config.toml
num_hidden_layers = 10
hidden_size = 128
num_attention_heads = 6
num_key_value_heads = 3
head_dim = 32
intermediate_size = 320
vocab_size = 1088
hidden_act = "swiglu"
norm = "rmsnorm"
norm_place = "pre"
norm_eps = 1e-05
positions = "rope"
rope_theta = 10000.0
rope_fraction = 1.0
qk_norm = true
attn_scale = 0.177
bias = "none"
tie_word_embeddings = true
parallel_block = false
init = "uniform"
init_std_qkv = 0.047
init_std_o = 0.0
init_std_up = 0.047
init_std_down = 0.0
optimizer = "ademamix"
learning_rate = 0.00133
beta1 = 0.9
weight_decay = 0.16
lr_head = 0.00551
warmup_steps = 207
schedule = "wsd"
decay_fraction = 0.693
decay_shape = "linear"
final_lr_fraction = 0.05
batch_tokens = 32768
max_seq_len = 512
doc_mask = true
train_tokens = 131800000
max_steps = 4023
dataset = "wikipedia_en"
Each number is 128 + 32 x the weight over its row's rms, rounded and kept within 0 to 255. Layers, rows and columns count from 0. The size above them is the row's rms in percent of the matrix's.

# layer 5 attention query, 192x128, rms 0.134, rows 0-30,32-62, columns 0-31
size [ 77  72  67  88  79  79  84  89  79  91 174 107  84 106 102 119  77  77  68  70 115  86  90  98 120  86 110 128  96  89 146  81 102  90 102  92  85  88  89  78  90 150  97 113 110 122  95 103  90 110  95  98  82  97  94 107  99  98 118 106 102 131]
[[158 116 137 111  86 141 136 161 106  96  91  99 143 210 111 164 140 159  81  92 118 137 153 158 210 137 114  97 147  79 114 149]
 [110 131 144 105 202 119  62 126 135 149 171  95 101 107 152  87  73 192 154 148 118 137  94 124 129 114  65 132 151 100 154 116]
 [106 160 102 181 165 171 144 103 142  69 127 134 173 157 141 128 165 203  98  82 122 117 111 136 124 136  92  89 153 109 113 120]
 [116 177 168 147 173 164 112 118 113 126  79 142 183 165  93 153 142 137 146  98 143 105  96 150  70 119 119 140 159 165 157  86]
 [126  82 115 151  25 168 151 113 122 148 135 134 128 124 166 147  82 134  82 117  96 186 152 122 152 118 160 127 112 114 148 148]
 [143 116 134 123 110 175  71 155 118 145 131 130  75 108  66  89 151 133 172 156 132  75 154 151 104 139 113 114 123 182 135  81]
 [102 102 150 140 105 165 143 119 100 119 110 150  64 128 139 154 105  95  86 135  86 130 168 129 156 109 156 190 120  88 138  85]
 [ 61 139 155 149 126 148 180 135 128 171  97 157 188 140 138 148 128 125 116 109 150 139 140 112 157 158 170  84 197  99 160 131]
 [ 77 102 162 166 157 125 208 162 134 160 140 136  75 122 172 126 111 142 147  75  93 157 128 101 171 144 195 148 127  78 102  81]
 [149 146 130  96 135  71 139 141 155 166 122 135 125  97 117 112 155  97 149 137 117 143 168 140 148 163 143 103  66  69 134  69]
 [113  76 174  88  81  97 162 167 136 116  95 109 159 128  90 100 104 140 185 128 165 102 119 130 100 159  95 118 119 129 105 164]
 [145  70 118 142 161  81 101 141 138 108  96  74 137 103 101 113 130 127 152 158 167 109  70 155 149 149 102  75  80 134  85 106]
 [165 113 199  71 157 134 111  79 110  53 158  89 206 147 104 140 147 198 128  91 177 157 152 158 111 130  88 149 148 121 136 134]
 [113 150 152 129 127 196 161 139 108 166 113 158 108 160 129 191 118  96 128 166 109  90 164  95 165  92 123 161 169 131 162  78]
 [146  77 154 171 112 148  86 136 141 120  65 111  90 159 140 188 133 100 217 137 143  72 155 157  94 196 110 115 154 131  66  97]
 [160 193  56  98 155 111 135  93 138 162  98 120 148 108 117 100 133 127  49 148 116 176 113 103 151 121  84 149  81 105 162  84]
 [122 102  67 101 128 129 115 103 124 176 119 190  42  99 214  95 121 152  88  89 164 142 135 169 193 144 134 136 148 102 133  51]
 [ 99 108 171 146 134 100 100 151 122 132 136 158 107 106  74  98 107  96 163 203 134 109 153  86  30 140 138 128 137 149 142 187]
 [114 132 120  65 187  94  98  64 105 103 131 164  91 127 153 144  81  87 116 113 166 131 100 111 121 218 112 115 145 108 144 186]
 [120 143  68 132  69 127 111 126 103 114  61 132 216 189 148 139 109 165 147  61 127 138 173  70 168 152 131 119 108 128 113 173]
 [132  67 108 105 124 120 122 146 112 132 117 153  80 109 118 111 123 116 171  87 103 136  85 152  92 111 102 142 124 191 149 117]
 [116 176 125 148 160 167 121 146 119 145  96 112 178 201 133 115 142 110 134 136 138  83 159 134 132 170 155 130 149 123 131 124]
 [105 131  35 163 112 114  95  95  92 122  64 136 127  96 137 164 123 146  97 153 144  83 111 156  97 118 112 165 144 203 116 103]
 [ 80  63 169 144  67  83 118  98 170 123 182 106 110 133 122 118  95 161 116  79 160 176 118 129 123 146 119  91 122  67 118 204]
 [202 113 133 190 132 155 159 115 101  81 166 132  91 163 136 132 131 164 104 168 110 136 133 119  68  95 130  99 120 148 128  74]
 [117 136  87 113 133 168 124 157 129 128 138 152 124  63 162 130 167 166  99 139  25 218 181  94 137 133 145 119 184 114 132 140]
 [ 66 139 143  67  82 166  94 123 105 187  74 134 118 125  46 127  91 136 151 106 148 115 149 113 130 145 134 182 163 108 168 130]
 [137  17 127  97 132 123 142 127 162 124 119  96  92 118  66 114  91 143 162 118 155 101  87 154 151 158  69 151  94 133  96 139]
 [107 166  84 147 138 118 186 125 113 102 133 166 124  96 155 183 127 132  68 191 123 148 136 124 101  90 143 135 225 122 106  87]
 [119 124 103 102 112  62 156 106 107 154  93  87 101 106  92  97 111 124 161 122 180  78 128 119  89 199 145 137 100  90  76 126]
 [141 193 135 125 138 145 134 109  97 147 170 186 104 186 202 184 147 123 100 118 114 133 151 109 131  89 180 131 122 130 153 122]
 [141 119 113 144 170 149  78 159  89 140 123 136 101  91 201  89 179 129  88 112 160 151 117 128 129 145 101 148 106 107 179 118]
 [151  98 167 125 131 128 153 128 138 152 133 135 144 161 158 125 176 163 131 112 144 127 115 142 171 109 204 119  61  85 123 115]
 [151 159 104 179 175 138 138 230 117 177 163 154 174 169 159 112 126 108  98 150 103 148 152 130 125  82 145 135 118 137 151  63]
 [112 132 148 141 106 159 157  92 130 158 147 202 109 138 141 156  96 125 101 128 102 124 177  90 161 104 200 183 166 147 154  84]
 [140 171 118 119 157 124 157 125 122 192 124  99 138 127 173  62 146 145  40  99 129 168 186 133  85 119 144 119 146 118 184  74]
 [ 48 113 138  82 172 159 100 103 150 126 132 127 108  89 112 105 128 148 149 118 199 102 134 146 109 146 165 130 151 144  70 127]
 [129  76 133 157 105  93 114 176 140 147 181 137 164  99 169 111  97  73 133 107  67 198  65 122 153 109 120 127  98  92 142 103]
 [102  88 127 168  94 138 129 145 103 158 161 132 155 182 128 136 135  98  73 161 186 130 125 141  51  71 103 163 166 132 139 109]
 [136 157 129 139 137 113 123 110 161 155  90 133 106 156 134 113 132  74 174 118 128 102 135 153  99 161 174 125 186 126  92 170]
 [142 131  87  71 113 133 144  92 163 166 160 146 145  91 132  87  76  79 135  90  95 162  89 108 166 160 128 154 116 129 148 118]
 [171 111 103 132 134 162 114 130 136 161 124 150 145  76 104 113 157 109 146 144 154 160 132 150 159 144 149 113 130 103 125  99]
 [121  62 122 130 175 146  99 134 142 176 104 136 117 152 122  47  65  91 160 164  96 108 115 145  97 142 113  95 177 132  78 128]
 [ 93 127 141 123 122  95 153 124 135 120 143 153 136 125 126 127  84 111  99  79 140 157 124  97 102 128 133  74 131 130 177 112]
 [ 79 122 171 147  85 157 136 150  90 151 133  87 123 170 164 190 182 145 170 132 121  85  12 110 141 119 125 171  98 105 124 119]
 [151 125 108  93 148 160 130 147 142 147 134 154  50  99  89  42  52  97  75 164 133 125 165  77 117 111 125  97 139 147 153 115]
 [122 157  94 171 167 139 135 140  93 180 127 127 118 100 140 135 150  91 135 125 114 126 109 138  79 125  64  98 155 135 183 137]
 [122 102 105 133 172 185 162  98 126 152 117 146 163 167 160  97  93 124  91 117 118 132 157 119 152  99 163 188  74 113 113  77]
 [119  77 148 124 126 124 148 162 173 100 190  64 134  97  72 161  90 139 150 123 143 103  69 177 132 137 131  64 178 114 136 143]
 [120 111 125 140 104 104 115 139 134 149 199 124 145 183 154 110 111  78  92  64 184 125 139 157 123 153 127 120  53 161 129 164]
 [193  91 125 158  94 170 122 164 135 142 145 102 137 149 159  57  97 140 125 136 203 113 148 102 110  88  79 111 138 163 114 112]
 [ 99 119 132 166 195 133 143  89 117 161 149 122  90 172  99 113 156 108 110  76  89 128 155 158 155 105 155 131 105  48 126  48]
 [122 131 129 168 121 165 128 122 127 165 166 159 132 110 171 102 121 151  75 167  99 136 113 107  88  96 153 140 167 123 121  72]
 [164 169  97 123 119 157 109 132 133 105 108 146  89 148 181  82 129 132 135 130 115 107 154  96  92  78  80 163 138 179 167  92]
 [ 85  75 164 144 171 104 152 144 131 152 167 107  88  97 100 120 117  97 135 136 133 146 106 175 149 158 142 141 130  97 160 153]
 [163 146 153 173 127 136 113 105 106 139 151 170 142 166 191 178 121 154  93 136  78 142 154 135 158 113 145 154 130 150 141  86]
 [149 124 139 101 119  61 149 170 151  89  68  78 165  59 172 148 121 148 119 107  87 136 134  71 167 144 184 129 126 131 141  90]
 [148 155 133 103 119 115  86 111 138 132 157 119 142 112 131  94 113 150 114 156 147 163 129  77 124 129 155 167 139 160 139  65]
 [144 132 208 123 138  86  77  65 169  99 130  76 133 115 191 134 102 125 161  88 124 106  88 123 135 171 132 121 173 150 126 134]
 [103 213 172 162  93 108  49 120 106 129  93  82  72 208 160 146 115 124 128  55  66 103  76 106  92 164  99 143  89 136 100 138]
 [121 113  70  99  95 129 119 138 126 137 128 102 134  82 107  90 130  87 144 106 151 133 151 152 144 132 108 186 103  73 190 183]
 [105 184 156 141 131 119 125  87 127  91  83 146 128 169 150 168 137 145 100  68  81  76 167 131 106 102 108 118 149 207  87  56]]
# layer 5 attention key, 96x128, rms 0.118, rows 0-30, columns 0-31
size [ 92  98 105  96 101  86  87  97  84 101 118 118 105 111  98 102  83 104 102  94 103 111  96 107 175  75  99 100  96 111  90]
[[153 119 174 123  87 140 108 137 109  73  82  94 134 125 124 154 112 151 133 146  66 110 131 216 176  51 193 142 174  87 155 199]
 [111 124  72 138 147 115 162 143 102 157 128 170 159 103  86 155 144 100 116 105 188 113 102  86  78 108 108 134 130 171 156 145]
 [103 130 184 122 103 113 144 124  78 111  88  96 140 128 168 197 126 155 148 106  97 131 151 104  77  95 167 137 143 152 148 163]
 [135 123 182 119 144 121 154 103 121  67 155 120 180 148 164 159 133 138 111 123  79 130  73 132 139 108 166 140 123 133 129 147]
 [152 115 114 142 100 121  70 119  59 164 156 182 178 171 165 123 107 141 116  89  90 108 144 115  89 152 119  90 147 176  59 191]
 [152 124 129  91 180  78 109 103 155 153  92 152  46  92 101 107 103 139 155 145 135 131  89 141 160 143 109 158 104 120 138 118]
 [129 186 133 107 116 147 132  88 118 153 124 161 142 171 157 130 142 143 110 160 152 159 175  93 113 126 165 123 114 146  99 106]
 [132  85 127 179 112 143 111 149 111 154 171 115 120 171 160 151  83  81 104  79 109 121 128  67 123 172 182 147 118 142 123 101]
 [119 123 180 110  92 158 123 109 122 119  99 112  38 132 130 106 160 168 143  88 186 162 144  65 141 137 141 120 131 191 124 121]
 [ 78 113 119  89 137 108 110 152 192 179 137 127 187  87 107  70 148  87 156 118 117 146 147 117 139 142 130  87 110 120 146 179]
 [ 98 141 107  90 120 119 111 157 123 114 114 115  91  96 122 135  78 150 132  97 128 115 142 126  72 129 138 166  75 163 151 104]
 [ 94  96 139 112 111 119 115 130  71 136  94 128  72  81  84 111 144 130 141 170 133  76 111 144  76 183 110 132  99 119 130  94]
 [152 172 115  98 109 128 136 116 156 172  87 100 138 163 116 101 148  81 115 167  66 181 151  67 163 107 138 104 101 151 181  59]
 [178 152 151 117 117 143 123 157  89 121 114 119 116 162 155 116  81  47 119  68 138  80 144 133 105 167 192  91 133 104  72 111]
 [111 164 131 139 172  99 100 157 123 111 128 119 120  77 136 154 116 130 141 166 181 104 105 142 171 134 121  87 171 121 104  96]
 [183 175  56 143  93 143 107 141 108 160 165 132 135 104 116 109 118  81 102 133 141 130 118 153  78 146  89 124 114 116 154 147]
 [142 152 163 170 110 152  86 138 100 104 119 116 216 123 138 160 132 133 138 178 120 163 105 170 110 113 108 108 138 100 109 151]
 [165 145 145  96 107 114 160  92 154 154 103  78  85 124 108  93  93  99 130 103  80 115 141 108 161 114 116 160 103 113 163 124]
 [106  87 167 122 147 165 116 101 141 133  99 165 136 185 122 179 123 157 164 144 118 114 173  97 109  67 121 159 153 175  91 118]
 [ 77 132 151 153 152 132 163 105 102 136 143  73 100 160 151 157 145 170 142 109 174  85  99 166  99  72 160 160 149 135 134 138]
 [118 135 200  77 114 110 133 147 114 136 159  77 189  91 101 154 177 154 179 162 111 130 117 123  80  94 174 153 152  85 152 131]
 [126 108 128 145 120 106 127  92  60  99 127 128 137 166 141 155  95 125 126 118 161  79 126 160  98 118 126 157 121 203 131 137]
 [ 87 138  96 170 139 124 125 149 108  81 127 141  77 122 123 190 117 153 142 169 139  74 155 156 120 120 130 144 148 143 125 158]
 [ 64 121 109 110 136 128 109 133 200 146 119 138 104 134  77 135  78 137 148 125 151 166  97  73  94 138 126 145 121  99  94  93]
 [114 122  89 159 161 151 123  90  51 127 132 130 123 121 182 153 108 137 106 148 115  86 126 175 115 122 136 148 146 129 123 102]
 [154 157 129  97 125 166 106 129 142 167 139 134 156 146  87 109 135 143 104 133 141 136 172 134 171 106 144  88 180 156 148 125]
 [ 70 120 120 135 102 106 127 123 113 161 136 117 174 145 153  87  87  95 153  89 130 169 103  16 111 152 151 112 114 105  92 132]
 [101  45 150  88 106 140  67 155 147  70 104 134 136 147  61  75 153  88 155 184 148 140 188 132  85 131  94  99 122 138 149 158]
 [131 108  84 176 116 166  62 175 109  79 113 150 148 146 143 141 126 162 134 131 121 135 191  86 166 128 187  85 118 145  77 168]
 [109 129 121 168 122  64 113 120 175 123 138 134 120  88 113 119 218  91 144 115 138 156 119 113  83 155 142 129 104 104 106 136]
 [165 113  96 113  90 148  56 136 114 109 179 101 150 123 213 172 116 164 134 132 133 156 185 142 181 118 114 123 151 149 121 172]]